Part of a small language model's weights.
Size: 15 layers, 4 heads of 64, MLP 704 SwiGLU, vocabulary 8192.
Architecture: LayerNorm before each block, learned positions, biases, tied embeddings.
Each number is 128 + 32 x the weight over the matrix's rms, rounded and kept within 0 to 255. Layers, rows and columns count from 0.

# layer 6 MLP up, 704x256, rms 0.122, rows 402-419, columns 0-127
[[135 148  54 107 119 148 163  98  98  85 102 104  81 142 116 169 123 122 155 115  65 147 134 190 127 112  89 180 212 117 122 139 141 153 129 146 156 169 131 196 106 111 101  86 126 138 190 174  96  83 120 126 137 228 128 179 161 154 114 115 242 156 113 104 181 101 119 157  84 192 103 148 155 154 155  75 142 176  88  84  94 175 100 120 168 164  60 114 119  68 141 124 121 129 130 146 146 157 151 138 115 129 106 135  89 105 104 147 122 150 104 131 167 106 171 165 116 135 130 135  86 205 103 189 110 125 145 135]
 [136  80 135 191 108 156 145  74 125 115  82 182 128 110 142 130 133 128 147  67 174 115  96 174 165 100 191 179  96 106  63  99 126 131 113 166 116  83 187 189  50 157  89  79  92 152 150 126 103 121 128 139 119  80 105 145 135 101 115 103 152 176 105 148 162 156  87 157  90 133 118 148 103  68  89 126  96 172 115  99 167 146 160 123  87 195 152 144 105 167 119 125 163 178 140 101  57 152 133 103 233 133 142 172 102  52 147 133  80 127  90 114 108 104 114 179 163 134 130 130 120 118 125 111  98 143 141 201]
 [121 115 120 152 128 172 153 174 163 116 118 122 170  75 114  93 149 160 174 131 109 135 101 113 125 103 130 111 143 108 121 149 140 125 113  79 137 116  69  50 132 122  69 164  93 112 173 168 156  93 136  42 132 110 108 149 185 166 119 154 164 157 138 178 108 109  53 137 186 119 140 100 121 162  92 125 171 123 102 146 135 174 128  74 187 199 185 151 167 167 127 122 109 156  82 133 163  98 111 106  75 109 129  56 130  53  66 140 168 138 121 128 171 124 110  90  89 146 115 141  77 154 152 125 120 166 114 115]
 [124 152 120 105 128 153 119 168 123 113 130 126 128  91 101  79 125 143  75  88  89 166 128 228 140 191  76 162 105 153 176  90 141  89 121 121  88 162 119 133 175 204  64 108 181 137 104 124 136 155 141 105 100  87 117 125  86 171 113 146 125 132 142  77 132 129 110 104 165 126  75 167  82 118 134 121 125 148 128  95  78 149 143 149 132 121 112 163 170 160 167 123 197 110  79 138 143 144  88 163 131  66  85  90 116 113 176 113  96 124 131 135 128 122 150 126 142 132 141 104 164 114 127  95 127 153 120 107]
 [129 118 129 149 102 129  80 106 105 144 105  81  62 136 179  99 162  99 142 147 169 207 100 162 143 102  90  96 154 140 172 137 148  85 126 183 145 115 152 117  82 111 116 148 148 148  88 173 156 167 142 126 156  48 125 105  98 102 120 204 127  99 127 131 130 121 135 163 112 132 121 103 114 114 135 189  90 145 153 141 131 158 136  92 137 208 110 170 133 166 120 159 109 122 139 198 147 114  74  88 147 159 165 125 103 124 116 110 205 104 182 111 158 161 107 154 146 120 146 111  66  99 106  88  92 108 124  98]
 [118 155 187 127 150 127 148 177 133 200 141 108 126 122  98 152 213  71 143 198 137 183 145 142  84 161 107  89  97 180  96 135 110 152 118 144 150  87 150 113 100  66 153 135 113 156 147 130 109  74 142 169  82 141 161 148  93 162  94  91  78  75  95  70 157 194 147 149 221  85 154 108 182 122  87 136 121 114  64 141 214 120 163 127 154 141 153 127 154 142 140 136 102 169 127 148 106 123 128 121 151 117 167 138 142  91 120 157 113 141 118 106 107  93 135  86 131 109 117 123 169 136 119 161 141  71 102 119]
 [ 95 171 150 159  92  96 165 168  72 115 157 209 130 143 136 135 133 146 144 146 137  98 147 162 179 146 148  94 131  82 178 100 166  99  80 200  55  99 167 126  85 102 165 174  88 107 121  88 128 126 144  86 110 142 177 116  95 133 121 177 111  86 171 103 147 168 145 129 100 196 195 100 169 140 113 163 107 110 116 148 141  99  61  91 119 199 125 123  96 127  59 122 150 205 110 146 146 128 109 157 120 108  95 122 127 126 119 168 126 133 126  82 172 146 166 131 115 128 135 116 169 129 132  88 104  68 163 107]
 [144 152 121  58 148 171 128 102  81  94 124 109 114 174  71 138 115 134 152 127  97 141  99 115 118 114 119 177 177 129 164 160 182 142 110  94  97 128 143  83 125 148 110 122 104 155 103 136 147  61 113 125 140 186 154 155 150 115 151 103 114 151 146 128 135  65  92  85 143 137  90  76  99 157 168  82  85  72  26 105 118 129 150 142  92 113 148 162 175 148 129 175  69 204  65 134 172 126 119 167 138 134  66 136 106 118 130 168 101 158 108 147 194  43 160 165 191 114 106 115 118 122 163 101 119  78 101  82]
 [ 83 128  99 127 120  65 135 129 178  65  79 158  68 113  95  95 153 177 138  97 104 141 154 154 131 149 136  88 164 118 186 123  99 102 136 110 138 153 113 110 115 106 146 123 133 179  99  69 166 102 105 165 171 134  63 124 131 193 187 149 113 128 123 130 101 113 150 127  92 170 109 152 160 142  68 144 121 199 118 139 144 141  80 122  85 109 161 149 106 146 122  78 155 120 183 144 109 165 147 141  80 165 168 148 119 135 168 187 167 168 141 156 123 119 164 120 104 137 157 129 120 134 113 128 144  75 149 144]
 [144 184 114 125 128 166 124 105 109 119 101 104 168 106 121 132 120 156 153  80 160 107 164 140 122 177 182 124  89 193 164 176 121 142  98 112 119 120 136 119  92 116 197 129 141 137 170  98  71 106 172 150 156 146 163  96 154  74 160  97 115 143 163 145 104  94  94 161 151 119 168 106 131 127 203 139  75 135 151 165 121 162 175 219  78  87 130 136  80 130 140 169  45 123 178 131  77 162 185  54 161 145 205 132 173 124 103 101 107 107 129 101  90 120 131 142 171 154 109 115  78 121 124 128 114 147  85 155]
 [121 130 138 165 122 160 115 165 142 103  89 156 118 152  85 124 154 128  91 103 108 107 120 143 136 128 139 159 131 152 116 150 155 120 110 119 112 135 202 124 149 173 149  61 127 153 129 150 104  70 133 119 109 130  85 128  58 149 112 172 115 169 119 122 187 127  95 166 137 139 131  97 118 144 148 112 127 204 158 113 131  86 156 156 164 123 148 118 117  93 119  99 136 107  98  89 148 204 132 127 123 152 126 100 122 104 122 155 115  74 113 170 135 113  96 127 166 124 100 110 156 209 126 134 171 118 162  94]
 [136 134  55 116 122 138 144 149 110 142 122 118 151 171 117 130 100 138 122 178  59 132  89 106 133  95 140  99 130 117 189 144 120 147 136 129 213 118 127 162 168 122 107 123 179 109 202 183  81 158 131  80 108  94 198 119  57  83 119 130 140  93 136 125 149 141 114 115 156 110 188 125 106 120 163 129 147  19 105 252 127  98 142 116 102 101  59 121 198 162 125 115 121 139 156 124 145 133 125  97 161  53 157 135 110 107 171 131  66 146  94 136 171 155 131 150 120 123 143 100 112 188 163 147 132 130 169 128]
 [147 121 100 171  96 154 113 143 155 128 131  74 120 166 117 161 112  83 157 157  83 145 141 144 154 140  83 134  56 159 146 126 159 113 156 138 113 101 161 152 161 164 120 118 166 136 133 122 160 153 115 137 109 155 114 133 111 155  72 150 104 170 124 145 118 135 117 169 105 127 132 173 121 145 108  97 125  96 175 142 134 118 125 144  63 163 178  55 166  99 151 160 132 146 191 135 141 149 127 127 148 145  83 159 134 166 125 109 200  80 177 135 144 176 110 147 132 135 189 136 158 107 115 123 125 168 129 167]
 [123  95 152 110 126 127 125 134 161 124 115  66 138 127 137 114 105  74 129 211 134 165 126 155 143 126  87 147 116 130 114 159 170  97 190 132 143 131 148 151 144 136 156 148 174 110 128 150 127 139 143 116 148 122 110 148 149 111  90 153 131 110 114 126 159 198 147 107 119 197 137 169 165 151 133 120 128 119 129  99  41 104 121 127 150 162 101 100  97 127 135 142 100 128 188 164 127  74 114 149  87 131  69 103 128 131 161 115  81 139 139  51 144 145 160 121 142 155 186 143 129 205 130 127  67 124 111 120]
 [147 140 122  64 151  92  81 141 163 113 136  56 123 144 157 124 120 163  72  78 178  92 125 110 101  91 168 104 162 113 153 159 172 115 141 147  96 111 138  93  94 145 144 125 141 136 159 150 151 146 125 114 124 117 108 117 112 146 163 142 137 114 140 145  87 167 113 124 110 151 159 131 146  99 101 194 123 211  87 188  86 123  85 108 145 170 148 128  62 161 135 142 102 136 159 106  83 109  68 103 119 156  52  81 134  87  86 114 154 121 153 148 164 135  96 132 118 129  74 151 126 175  86 110 129 167 115 149]
 [114 155 126 100 118 124 181 134 110 167 110 113 118 110 118 197 121  87  82 128 133 164 138 139 102 154 154 125 175  82  91 162 103  76  76 146 145  84 164 134  84 149 117 109 114 132 128 148 156 160 253 107 110  93 142 142 148 145 162 168 128 101 178 124 143 100  93 139 106 182 153 136 174 180 121  63 142 158 148 111 113 158 110 104  91 159 127 164 133  71 143 131 120 129 168 157  91 107 113  97 107 118 161 133 156 133 140 172  90 138 160 127  54 165  65 104 165 132 171 198  90  77 124 104 157 154 140 168]
 [129 202  55 107  96  90  87 125  66 100 140  69 158 141 172 143 115  85 168 136 124 193  96 142 133  87 118 147  73 191  99 116 191 100 121  99 104  44 129 150 160 112 121 158 140 154  90 130  60 162  93  78 137 105 154 130 125 112 146 126 128 104 173  98 123 150 145  68 128  88 183 144 119 148 163 110 132 143 134  96 173 134 139 116 131 102  94 134  95  33 145 127 160 139 137 126 167 115 175 107 161 114  77 126 133 131 143  41 122 118 186 134 147 121 138 101 141 148 136  96 116 126 163 189  90 136 196 159]
 [132 138  95 143 127 146 145 110 121 163 151 149 106 202 130 185  81 149 146 120 192 100  68 126 136 137 115 159 157 100 172 105  90 152 103 160 141 142 128 102 131 176 192  87 137 144 104 123 141 115 154 140 143 186  90  98 124  90 112 163 191  88  99 117 141 127 128 149  93 163 122 134  47  61 116 145 128 131 176 165 174 167 156 136 149 135 164 165 124 122  97 135 166 172 117 130  79  99 126 124 109 128  91 120 157 163 136 105 129 112 124  68 140 111 101 109 180 141 101 107 130 123 141 116 150  80 127 155]]
# layer 6 MLP down (transposed), 704x256, rms 0.12, rows 402-419, columns 0-127
[[121 112  98  80  94 149 143  97  86 103 115 133 102 141 101  97 131 122 151 155  60 102  85 142 122 108 155  61 169 144 163 167  88  54 143 138 178  87 114 137 103 164 131 121 161 166 168 146 136 131 112 112 144 113 152  92 182 123  96 117 148 134 170  71 136 125 119 117  90 154 129 172 106  93 124 146 114 109 161 103 109 108 156 147 152 132  84 117  79 140  96 104 153 145 132 102 155  88 123 139 123 119 194 213 158 191  89 124 132 166 143 124 129 138 125 155 122 150 152 138 122 140 129  34  80  95 129 123]
 [104 113 129 107 111  77 111 167 139 132 125 114 133 207 151 196  96 147 191 172 187 124 152 170 119 109 112 138 134 138  92 118 106  91 176  67 102  19 146 129  90 126 134 118 171 131 119 124  92 115 122 157 139  74 152  87 132 125  81  34 188  80  96 112 135 112 187 118 118 100 143 106 138  85 134 136  96 195 128 171 202 124  90 125  89 144  93 149 113 172 155 175 148 100 162 154 158 110 108 100  76 159 136 174 162 151  97 144  34 132  64  63  62  91 116 184 125 149  85 129  76 162 160 141 138 150 160 146]
 [165 112 112 114 140 135 103 118 143 121 175 140  79 133 111  98 100 154 103 116 125 114  74 161 158 158 162 160 119 169 199 124 133 159 112 128 188 156 223 168  58 119 146  44 138 113  81 185 133 122 123 142 103 166 138 108  93  55  95 151 182 153 136 158 112 175  89 133 182 118  88 120 140 116 139 171 134 133 131 155 139 114 169 127 143 158 134 115 164 165 162 121 107 148 141 146 130 148 171 106 119 147 171 105 127 151 145  99 137 147 126 178 157 164 123 138 116  47 107 142 169 112 173 147 146 131  83 127]
 [144  23 179  83 162 145  89  96  91 140 170 169 138 168 186 132 106 157 152 127 131  76 145 118 121 117 110 102 107 142  80 169  49 168  77 117 166 126 172  87 125 192 155 141  96 136  85 140 114 183 117 151 184 159 126 190 136 107 165 144  86 148 105 146 140 143 145 109 109 120 129 104 118 166  94  91 104  96 142  91 158 125 124 225 136 134  94  62 210 164  75 162 112 113 153 103 148 113 192  94 125 118 124  80 129 100 155 132  90 136  96  57 139 168 151 168 174 125 119 130 181 151 134 162 146 189 111 175]
 [ 90 147  95 148 126 134 177 103 112  75 149 144 138 105 102 114 103 120  73 131  98 130 200 171 138 144  89  92 142 130 120 114 117 121 169  93  84 154 166 142 103 128 105 129  95 127 168 132 163 149 130 116 104 111 186 166 149 147 140 119 147  71  94 130 127 128 199 146 114 153 138  80 175 175 165 145 172 137 160 110  91 121 139 143 107 123 145 108 169 113 141 144 109 147  57 123  95  82 183 140 129 112 108  73 157 140 110 130 155  87 163  95 162 111  86 207 134 151  82  95 169 117  89 108 142 116 127 144]
 [ 73 147 134 189 109 115 120 116 200  94  98  81 138 124 152 112 131 109 145 110 170 105 145 128 198  82 112 105 151 154 118 108 135 130 157 142 161 149 156 150 161 134 127 143  69 130 100 128 138 190 136 117 160 116 138  59 144 150 133 124 109 129 169 118 171 153 130  86  79 134 146 103 148 131 121 125  82 142  56 146 132 110 124 167 197 113 154 210 130  82 137  52 129 114 166  93  62 145  79 144 102 160  77 118 136 141 156 118 173  97 151 175 111 100 151 137 105 143 162  98 169 127  68 217 132  81 142 165]
 [144  96 145  94 147 180  96 160 191 132 162 181 135 164 115 127 153 155 120 150 131 107  85 110 109 137 119 119 132  53 143 127 147 165  87 133  99 159 153 182 108 117 141 107  92 124 126  94 115 121 102 123 128 169  71 143 170 142 187 135 145 106 118 167 133 116 146 162 104 146 145 157 121 107 115  86 123  87 126 135 134 134  96 173 127 159 122 132 163 110 172 191 183 152 123 163 174 142 102 137 132  83 125  74 139 125  98 198 160 167  55 151 132 134 121 138  82 139  63 168 114  86  63 124  89  87 132 127]
 [ 85 140 151  80  27 137 173 144 131 145 179  89 170 138 104 128 128 142  81  96 176 137 141 186 154 174 173  95 114 143 133 130 173 133  53 108  96  78  92 126 132 121 152 103  88 139 102 218 166 130 104 137  56  76 182 112 136 145 136 133  83 130 104 133 114  83 138 125 165  63 157 140 128 175 154  97 133 149 140 115 103 127 149 120 132 162 107 121 113 193  93 167 101 137 148 153  89 144 120  81 147 155 103 168 158 130 117 128 119 185  80 148 180  85 152  67 137  96 148 133  96 128 153  96 113 119 128 163]
 [101 151  91 126 122 110 130 158 165 131 156 211  97 161 157  62 141 137 192 103 128 116  87 122 154 104 116 126 145 165 142 121 155 123 165 123 139 122 140 114 149 106 174 176 163 143 106 134 126  65 103  76 132 134  79 130 143 179 167  91 144 111 133  89 127 139 102 185  42 145 226 175 206 184 150  42  76 143 107 141  98 162 114 127 135 134  88 142  81 120 138  59 139 115 156 108 124 102 123 162 110 157 157 172  91 158 122 162 123  81 135  93 100  62 101 115 106 123 158 136 191  95 141 108 133 105 177 114]
 [120 158 121 120 136 181 138 112  89 121 143  81 143 101 125  82 151 161 143 171 173  85 160 142 153 225 137 122 112 154  86 178 146 125  93 123 151 152  88 109 115 177 133 190 153 163 141 116 139  44 149 136 149 164 174  89 150 166 216  99 131 165 151 156  80 132 113 104 110 125 140 146 121  97 219 168  87 186 114 181  85 171 113 109  71 146 137 196 118 107  96 134 105 137 131 117 145 132 161  58 175 130 142 187 112 100 101 110 131 100 122  91  96 107 133 160 133 158  91 132  54  82  80  95 167 132 128 145]
 [ 62 140  98 113  93 165  88 196 114  58 138 171 150  94 218 145 139 152 130  79 135  75  63  70 120 124  88 161 119  79 164 115 167 122 121 158 135 146 108 140 159 134  91 130 166 145 138 172  83 124  74 105 129  89 120 147  92 145 113 118 152 134 105 132 131 131 170  85 137 143 180 112  99 135 101 160 128 114 135 121 137 149 167 119 105 170 118 162 133 197 122  91 123  95 145 141 193 110 116 165 103 123 130 105 141 132  81 161 127  95 136 141 137 148  95 130 191  74  81 127 128 132 114 151 115 193 166 132]
 [143 205 105 118 186 117 135 147  96  98  98 121 153 133 130 130 113 147 130 111 107 147  98 123  73 120 145 123 170 146 146 146  96 178 144 198 125 105 193 198 154 196 140  57 176 113 144 119  78  98 178 124 126 102 191 178 115  86 139 100 124 108 120 115 132  85 141 114 181 120 127 129 146 103 186 125  82 129 138 114 165  91 172 194  86  95 123 145 123 172 167 110  85  69 170 172 130 150 169 132 178 107 144 133  40 124 147 130 152  86  68 104 128 170 118 161 107 119 112 126 111 148 141 103 123  64 128 159]
 [167 127 105  86 149  80 133 108 137 101 143 142  71  96 163 163 141 119 107 134  64  86  67 138 138 154  84 101 124 107 145 119 165 117 138 110 108  81 135 112 153 133 158 121 121 150 130 128 155 131 148 111 114 204 133 121 184 128 124 140  93 156  75 139 119 146 131 128 117 117 190 127  70 131 134  99 129  96  97  81 101 122 152 106 128 140 145 142  82 179 121 160 130 132 105 126  97 179  62 116 167  84 134  68 147 125 117 124 158  99 124 221 159 190 165 151 166 192 135 108 145 133 142 158 111 106 162 113]
 [120 110 139 185 174  91 109 142 144 103 133  87 127 109 108  84 116 114 118  89 152 127 104 114 155  79  82  39 163  98 164 139 131 150 103 186 148 114 136 136 105 142 163 104  92  99  73 116 131 105 160 127 185 142 147 121 138 152 123 164 155  86 159 183  89 149 136 131 151 100 117 157 100 122 132 131 136 104 110 132  73 151 114 120 122 125 103  92 169 167 168  91 147 138 132 128 119 115 118 125 112 206 109 146 126 121 118  84 124 116  97 104 146 124 100 124 108 146 120 141 147 120 151 153 162  95 133 119]
 [ 96 157 107 173 148 109 189 132 144 121 160 113 125 175 154 173 133  74 124 145 140 214 161 116  71 164  79 135 133  89 115 117  93 174 174 155 138 129 120 129 115 135 130  92 145 130 128 136 109  81 116  69 149 206 170 129 103 179 103  91 159 117 100 163 162 137 161 113 145 132 154 147 165 157 166  72 120  78  86 119 114 115 156 124 114 129 141 141 122  73 134 111  99  82  99 185 120  86 150 131 109 101 147 149 133 146 154 122  65 136  99 159  99 104 179 161  64 107 133 156 152 128 108 124 164 134 135 150]
 [164 127 122 122 129 131  97 114 100 177 111 144 153  99 140  98 118  96 118 118  83  96 137 135 151  94 154 115 126 143 173  96  96 135 124 172 123 135 188  58 135 132 175 124 113 117  87 123 129 145 149 179 146 122  88 117 110  91  47 177 139 150 161 135  42  89 189 128 128 162 112 105 207  83 151 132 140 141 108 131 149  85 139 112 168 138 106 106 122 117  66 148 101 160 122 101 104 125 169  66  87 118 135  93  97 125 193 127 140 168 147 206 150 109 155 166 158 204  83  86 185 115 151 172 134 135 114 131]
 [141 127  99 134  49 134 122 128 123 116 140  68 109 105  97  82  63 124  90 112  85  77 143 158 213  95 190 150 138  94  86 137  99 144 207 139 122 114 152 122 156 121 134  94 108 155 155 140 103  56 139 125  63 134 101 135 124 104 122  86 146 129 127 104 141  72 148 128 127  73  91 116 130  93 131 129 101 100 124 183 147 160 139 139  70 120 127 136 161 130 110 210  99 104 187 131  72 146 136 119 119 149 142 117  90 108  93 134 154 169 214 128 106 176 125 113 212 112 116  86 170 119 176 133 138 123 137 171]
 [234 137  89 143 152 152  89 147 119 103 138 152 125  50 116  92 143 114 121 182 107 113 146 120 167  65 137 126 103 179  98 157 119 160 140  69 100 161 137 111  94 143 204 117 156 114 147 143 148 122 175 111 111 118 174  87 148 120 154 127  88 120  89  80 130 107 115 150 151 138 101  79 132 144 144 163 147 155 128 172 111  68  76 164 152 136 168 105  83 230 115 119  98 123 158  86 131 116 119 106 158 100  42 169 164  76  91 148 158 107 122 138 123 150  69  89  84 139  80 142 106 105 178 125 126 115 101 110]]
# layer 6 MLP gate, 704x256, rms 0.126, rows 403-420, columns 0-127
[[118 132 121  74  98  96 144 174 126 112 150  69 179 117 133 185 118 127 125 120  86 155  52 104 140 105 174 139 153  87 192 103 126 150 151 200  27  96 153 139 194 112 138 110 100 159  88 124  92 161 157 142 123 126 195 181 183 139 128  86 164 110 152 142 116 188 144 108  89 148  71 146 134 184 126 103 113 126  96 158 133  88  84 148 153 151  78 124 196 177 130 145  53 103 134 102 154 181 164 139 131 145 121 186 167 205 196 163 103 190 143 128 164 166  64 143 150 168 149 147 167 160 136 186 113  48 104 103]
 [111  88 123 109  96 123 135 186 110  97 134 129 102 114  91  99 101 196  96  94 197 114 136 188 154 172 140 124 108 137 146 102 131 176  82 169 179 103 120 155 102  44 131 165 136 149 176 134 107 108 170 115 118 151 185 126 100 168 151 164 162  94  80  69 104 157 169 146 126 107  93 131 123 141 149 154 160 184 132 141 129 161 151 194 130 113 116 163 107 100  76 178  85 111  66 148 110 159 156 110  83 108 103 151 126 159 144 145 159 118 105  66 114 168  61 155 149 127 167 159 191 118 171 117 153 140 114 102]
 [147 136 111  66 106 118 117 142 143  86 169  60  70 128 151  80 124  85  78 157 109 125 146 146 120 110 167 159 133 138  76 173 145 133 124 101 111  57  96 113 162 146  69 101  95 160 133 123 136 147 178  74  82 156 111  83 169 139 159 134 177  74  99 184 103 121 173 123  91 144 128 199 100  89 153 106 113 114 103 124 130  61  88 118 119 189  67 150 104 160 137 106 124 118 206 126 147 148  95 129 103 164 167  75  82  87 136 165 134 105 122 138 146 117 176 129 154 163 140 203 197 130 115  64 161 115  65 100]
 [ 88 149 182  76 108 170 149 149 158  71 136  96 210 112 104 162 133  79 134 138 131 125 116 164 153  94 120  82 111 130 134 146 143 122 122 128 122 143 146 164 105  91 146 122 103 110 154 112 141 173 190 139 135 110 157 155 163 204  58 162  96  70 166 121 150 142 152 106 132  87 135  98 182 180 150 132  87 151 115 131 100  85  70 104 132 130 169 110  90 125 114 141 124 137  70 110  54 155 167  96 123 104 102 153 149 150 156 178 121  69 185  70 153  67  94 139 149 152 137 137 185 128 126 116 149 111 179 100]
 [154  84 143 110  98 128 128 212 187 134 150 197 185 122 146  89 139 100 191 119 155  97 144 126 117 246 101 150 123 125 117 160 111 147 152 140 192 140 118 138 154 108 140 120 112 110 124 103 113  78 166 107  88  90 108 142 182 164 108  81 129 158 135  76 125 153 129  56 190 142 133  66 117 152 124 128 126 133 147  87 174 145 136 129 137 111 153 138 146 150  88 184 146 115 157 141 153  74 173 101 144 124 175 119 184 144 112 138 122  97  45 117  92 148 122 184  95  99  63  76 175 119 174  82  92 119 162  96]
 [156 139 179  62  85 145  65 140 147 164 144  90 156  94  48  91 132 136 119 121 131 158  87  99  91 161 114 120 161  94 110 140  94 154 118 109 177 136 149 117 139 109 121  72 161 121 167 108 147 135 172 150  94 111 122 149 109 124 108 125 126 117 139 186  49 166 163 141  96 107 112 126 134 137 171  37 140 118 168 185 152  77 159 206 151 115 130 135 120  64 136 211 123 186 132 178 109 131  91 109 130 115 157 137 143 164 132 133 115 128  90 164  87 165 139 184 170 143 117 148  55 146 141  95 141 121 117 161]
 [101 204 126  99  95 122 136 134 130 205 144 126 102 158 124 121 117 166  86 104 142 137 112  98 121 144 137  76 102  74 174  92 194 135  98 123 116 172 166  89 120 112 159 154 112 135 203 140 126 145 165 107  62 167 209 135 117 131  91 129 141 147 173 119 127 120 169 112  72 123 105 139 159 133 169 103  86 162 151 151 179  95 186  97 130 128  85 131 172 126 107 149 109 171 111 147 147  99 110  95  77 135  55 175 161  80  80 138 169 163 104 148  98 133 138 154  98 135 182 152 124  81 171  89 130 168 164 108]
 [109 106 119  97 136 142 112 153 171 129  98 164 128 127 101 141 149 165 134 135 142 173 113 143 109 123 165  80 112 113 165 142 104 155 123  95 105 103 136 107 121  69 175 123 115 145 124 120 197  85 130 102 140  39 118 176 158 152  71  84 180 167 140 128 111 118 118 123 142 119 149  91 168 130 136  77 101 121 111 138 131 191 195 130  80 148 125 125  45 141 129 177 146 129 122 154  95  77 167  76 123 108 149 159 118 147 146 123 156 128 134  71 128 138 123 179 170 152 118 124 102 157 160  78 128  97  76 126]
 [162 204 186  63 106 111 138 110 145 121 127 107 170 160  74  66 123 108 116 121 155  24 134  90 136 145 142  19  73 156  90 158 159 155 166 141 147 152 150 120 107 104 156 164 139 164 107 171 168 118 161 132  87 189 140  81 174 129 127 157 164 128 133 169 100 153 120  97 113 132 100 147 100 110 134 126 118  92 119 106 122 145 127 128 124 158 117 190 170 131 100 158 109 144 151 124 178 146  92 130 121 142 163 168 123 184  78 144 166  96  85 126 120 121 101 209 198 101 114 166 124 128 153 114 182 139 131 122]
 [ 87 162 157 143 102 136 151  96 133 110 122 106 115 110 123 174 123 118 129 105 153  87 152 144 172 190 144  74 130 117 135  98  56 138 123 135 123 120  81 128 182 100  73 107  78 169 153 146 125 171 164 104 117 100  78 149 161 105 146 121 172 115 156 147  98 161 180 160  89 147  79 132  77 141 112  83 127 103 125 118 121 136 119 127  50 123 135 137 157  80 124 138 113 154 178 148 165  96  92 125 172 102 160 192 183 122 149 155 172 104  65 136  76 141 155 135  86 118 131 103 115 112 124 143 106 129 105 163]
 [ 72 150 118 123  81 141 124 122 194  91 149 148 107  97 175 122 126 157 111  95 160 102  87 102 156 159 118  77 121 136 100 130 124 109 119 105 139 112 149 101 152 187  50 164  75 148 118  82 108  92 140 140  96 157  49 147  87 158 143 154 134  92 125 146  87 110 152 167 109 124 115  96 136 162 194 151 163 113 146 125 130 123  90 123 124 172 109  99 165 120 112  93  97  74  65 203 132 157 126  81  91 142 115 168 150 182 165 185 167 112 147 138 123 114 129 125 104 139  86 163 117 173 126 122 157 150 110 180]
 [156  91 103 175 104 148 124 121 108 201  84 149  94 102  90 129 125  67 170 132 109 116  96 103 165 136 126  88 111 137 117 140 162 138 146 140 170 147 129 160  94  84 168 119  94 121 163 101 135 133 169 153 121  50 126 127 148 110 132 109 141 118 117 128 153 173 153 125 118 126 172 153  58 135 127 130 123 147 103  75  83 196  60 143 162 148 115  69 171 168 113 141  88 125 151 168 128 127 116 120 120 112 177 122  43 153 145 165 100 125 150 166 121 157 119 202 160 136 141  91  83  96 150 158 163 109 112  98]
 [132  93 153 144 116 116 162 115 139 189 121 114 151 143 136 130  89 127 157  63  98 134 106 145 113 139 145  99 149  75 120 170 119 112 115 134 130 135 138 158 119 166  95 103  97 109  80 167 120 199 135 169 116  91  94 109 142 152 125 178 156  48 107 158  98 140  88 133 123 153 143  53 150  79 133 155 132  91 132 119 132 176 143 168 169 121 136  90 130 155  95  80  66 140 110 122 130 162  99 156 178 127  85 131 161 158 115  59 141  95 136 105 127 129 133 129 117 155 124  64 135 165 135  90 135 184 135  87]
 [123  96  93 104 120 123  91 117 165 117 150 135 116 178 124 126 136 115  80 125 133  77  81 127 128 121 142 123 166 126 151 197 102 157 107  94 128 185 129 120 144 193 129 105 142 125 107 119 124 137 156  89  86 158 101 145 140 105 103 139 170  62 144 104  76 147 145 132 115  96 157 173 127 126  73  98 215  83 205  78 154 137 132 109 133 159 108 126 137 153 144 142 128 107 127 145 194 116 150  47 141 160 123 145  83 119 103 155 158 125 129 130  89 120 101  96  93 118 129  82 163 104 173 129 127 182 138 124]
 [115 119 133  65 127 125 114  97 170 142 145  93 155 128 158  86 130 134 124 138 144  94 126 135 132  70 115 165 160 165 172 140  85 147 161 123 161 160 156  87 111 143 128 104 177 111 114 128 145 117 183 118 152  79 105 133 129 110  94 223 148 132 175 127 108 128 150 114 149  96 147  84 175 176  44 116 135 132  84 137 132 111 155 165 103 135 119 170  77 124  92 167  89 140 213 131 165  58 140  80 159 100 162 130 106  98 142 176 138 150 137 218  90 128 132 200  89 148 116 110 143 164 150 144 142 112 135 200]
 [135  83 164 135 118 114  86 132  84 132 196 132 171 123  85 100 138 143 106 132 120  81  68 150 177 155 130 115 177 104 133 178 106 149  92 110 117 153 162 158 133 101 217 116  98 135 130 139 128 116 148 146 104 122 104  90 182 130  81 127 170 141 127 121 142  84 129 176 154 137 107  79  79 107 121 131 150 107 113 151  71 132  85 179 141 139  97 135 183 132 142  88 130  94  59 140  70 137 142 133 163 108 160 171 192 137 126 188  70 157 144 157 142 151 124 120 173 136 101 118 166 159 146  91 175 106 128 128]
 [101  99 141 100  86  95 124 200 106 154 148  58 113  99 128 129 164 115 100 157  99 131 164 143  93 166 159 117 107 176 143 102 130 178 122  88 100 108  82 132  98 135 138 149 159 153 126 120 153  61  97 138 118  55 139 160 157 182 131 151 122 186 135 196  66 135 100 125 120 147  96 169  76 167 207  77 142 151 159  80 119 168 130 152 119 144  98 121 147  91 164 132 133 126 134 112 162 137  89 128  83 135 166  77 137 112  82 130 148 158 151 151  84 135 120 103 179 128 165 177 135  80 143 141 110  53  99  69]
 [129 129 156  77 104 120 102 139 139 122 114 122 117 110 111 114 129  73 124  82 125 105 179 148 134 164 107 125 140  92  89 200  71 112 140 145 140 116  70 145 122 143 111 115  86 124 154 112 130  55 159 177 104 134 156 114 155 146 114 139 122 162 114 117  79  75 146 176 172 143 123 105 133 124 160 105  80 117 151 116 108 137 100 156 112  97  87 135 130 167 118 116 110 130 115 157 182 123 166 102 175 136 112 111 170  55 177 143 111  97 165 168 132 127  75 128  93 136 126 175 137 144 130 145 152  62  91 109]]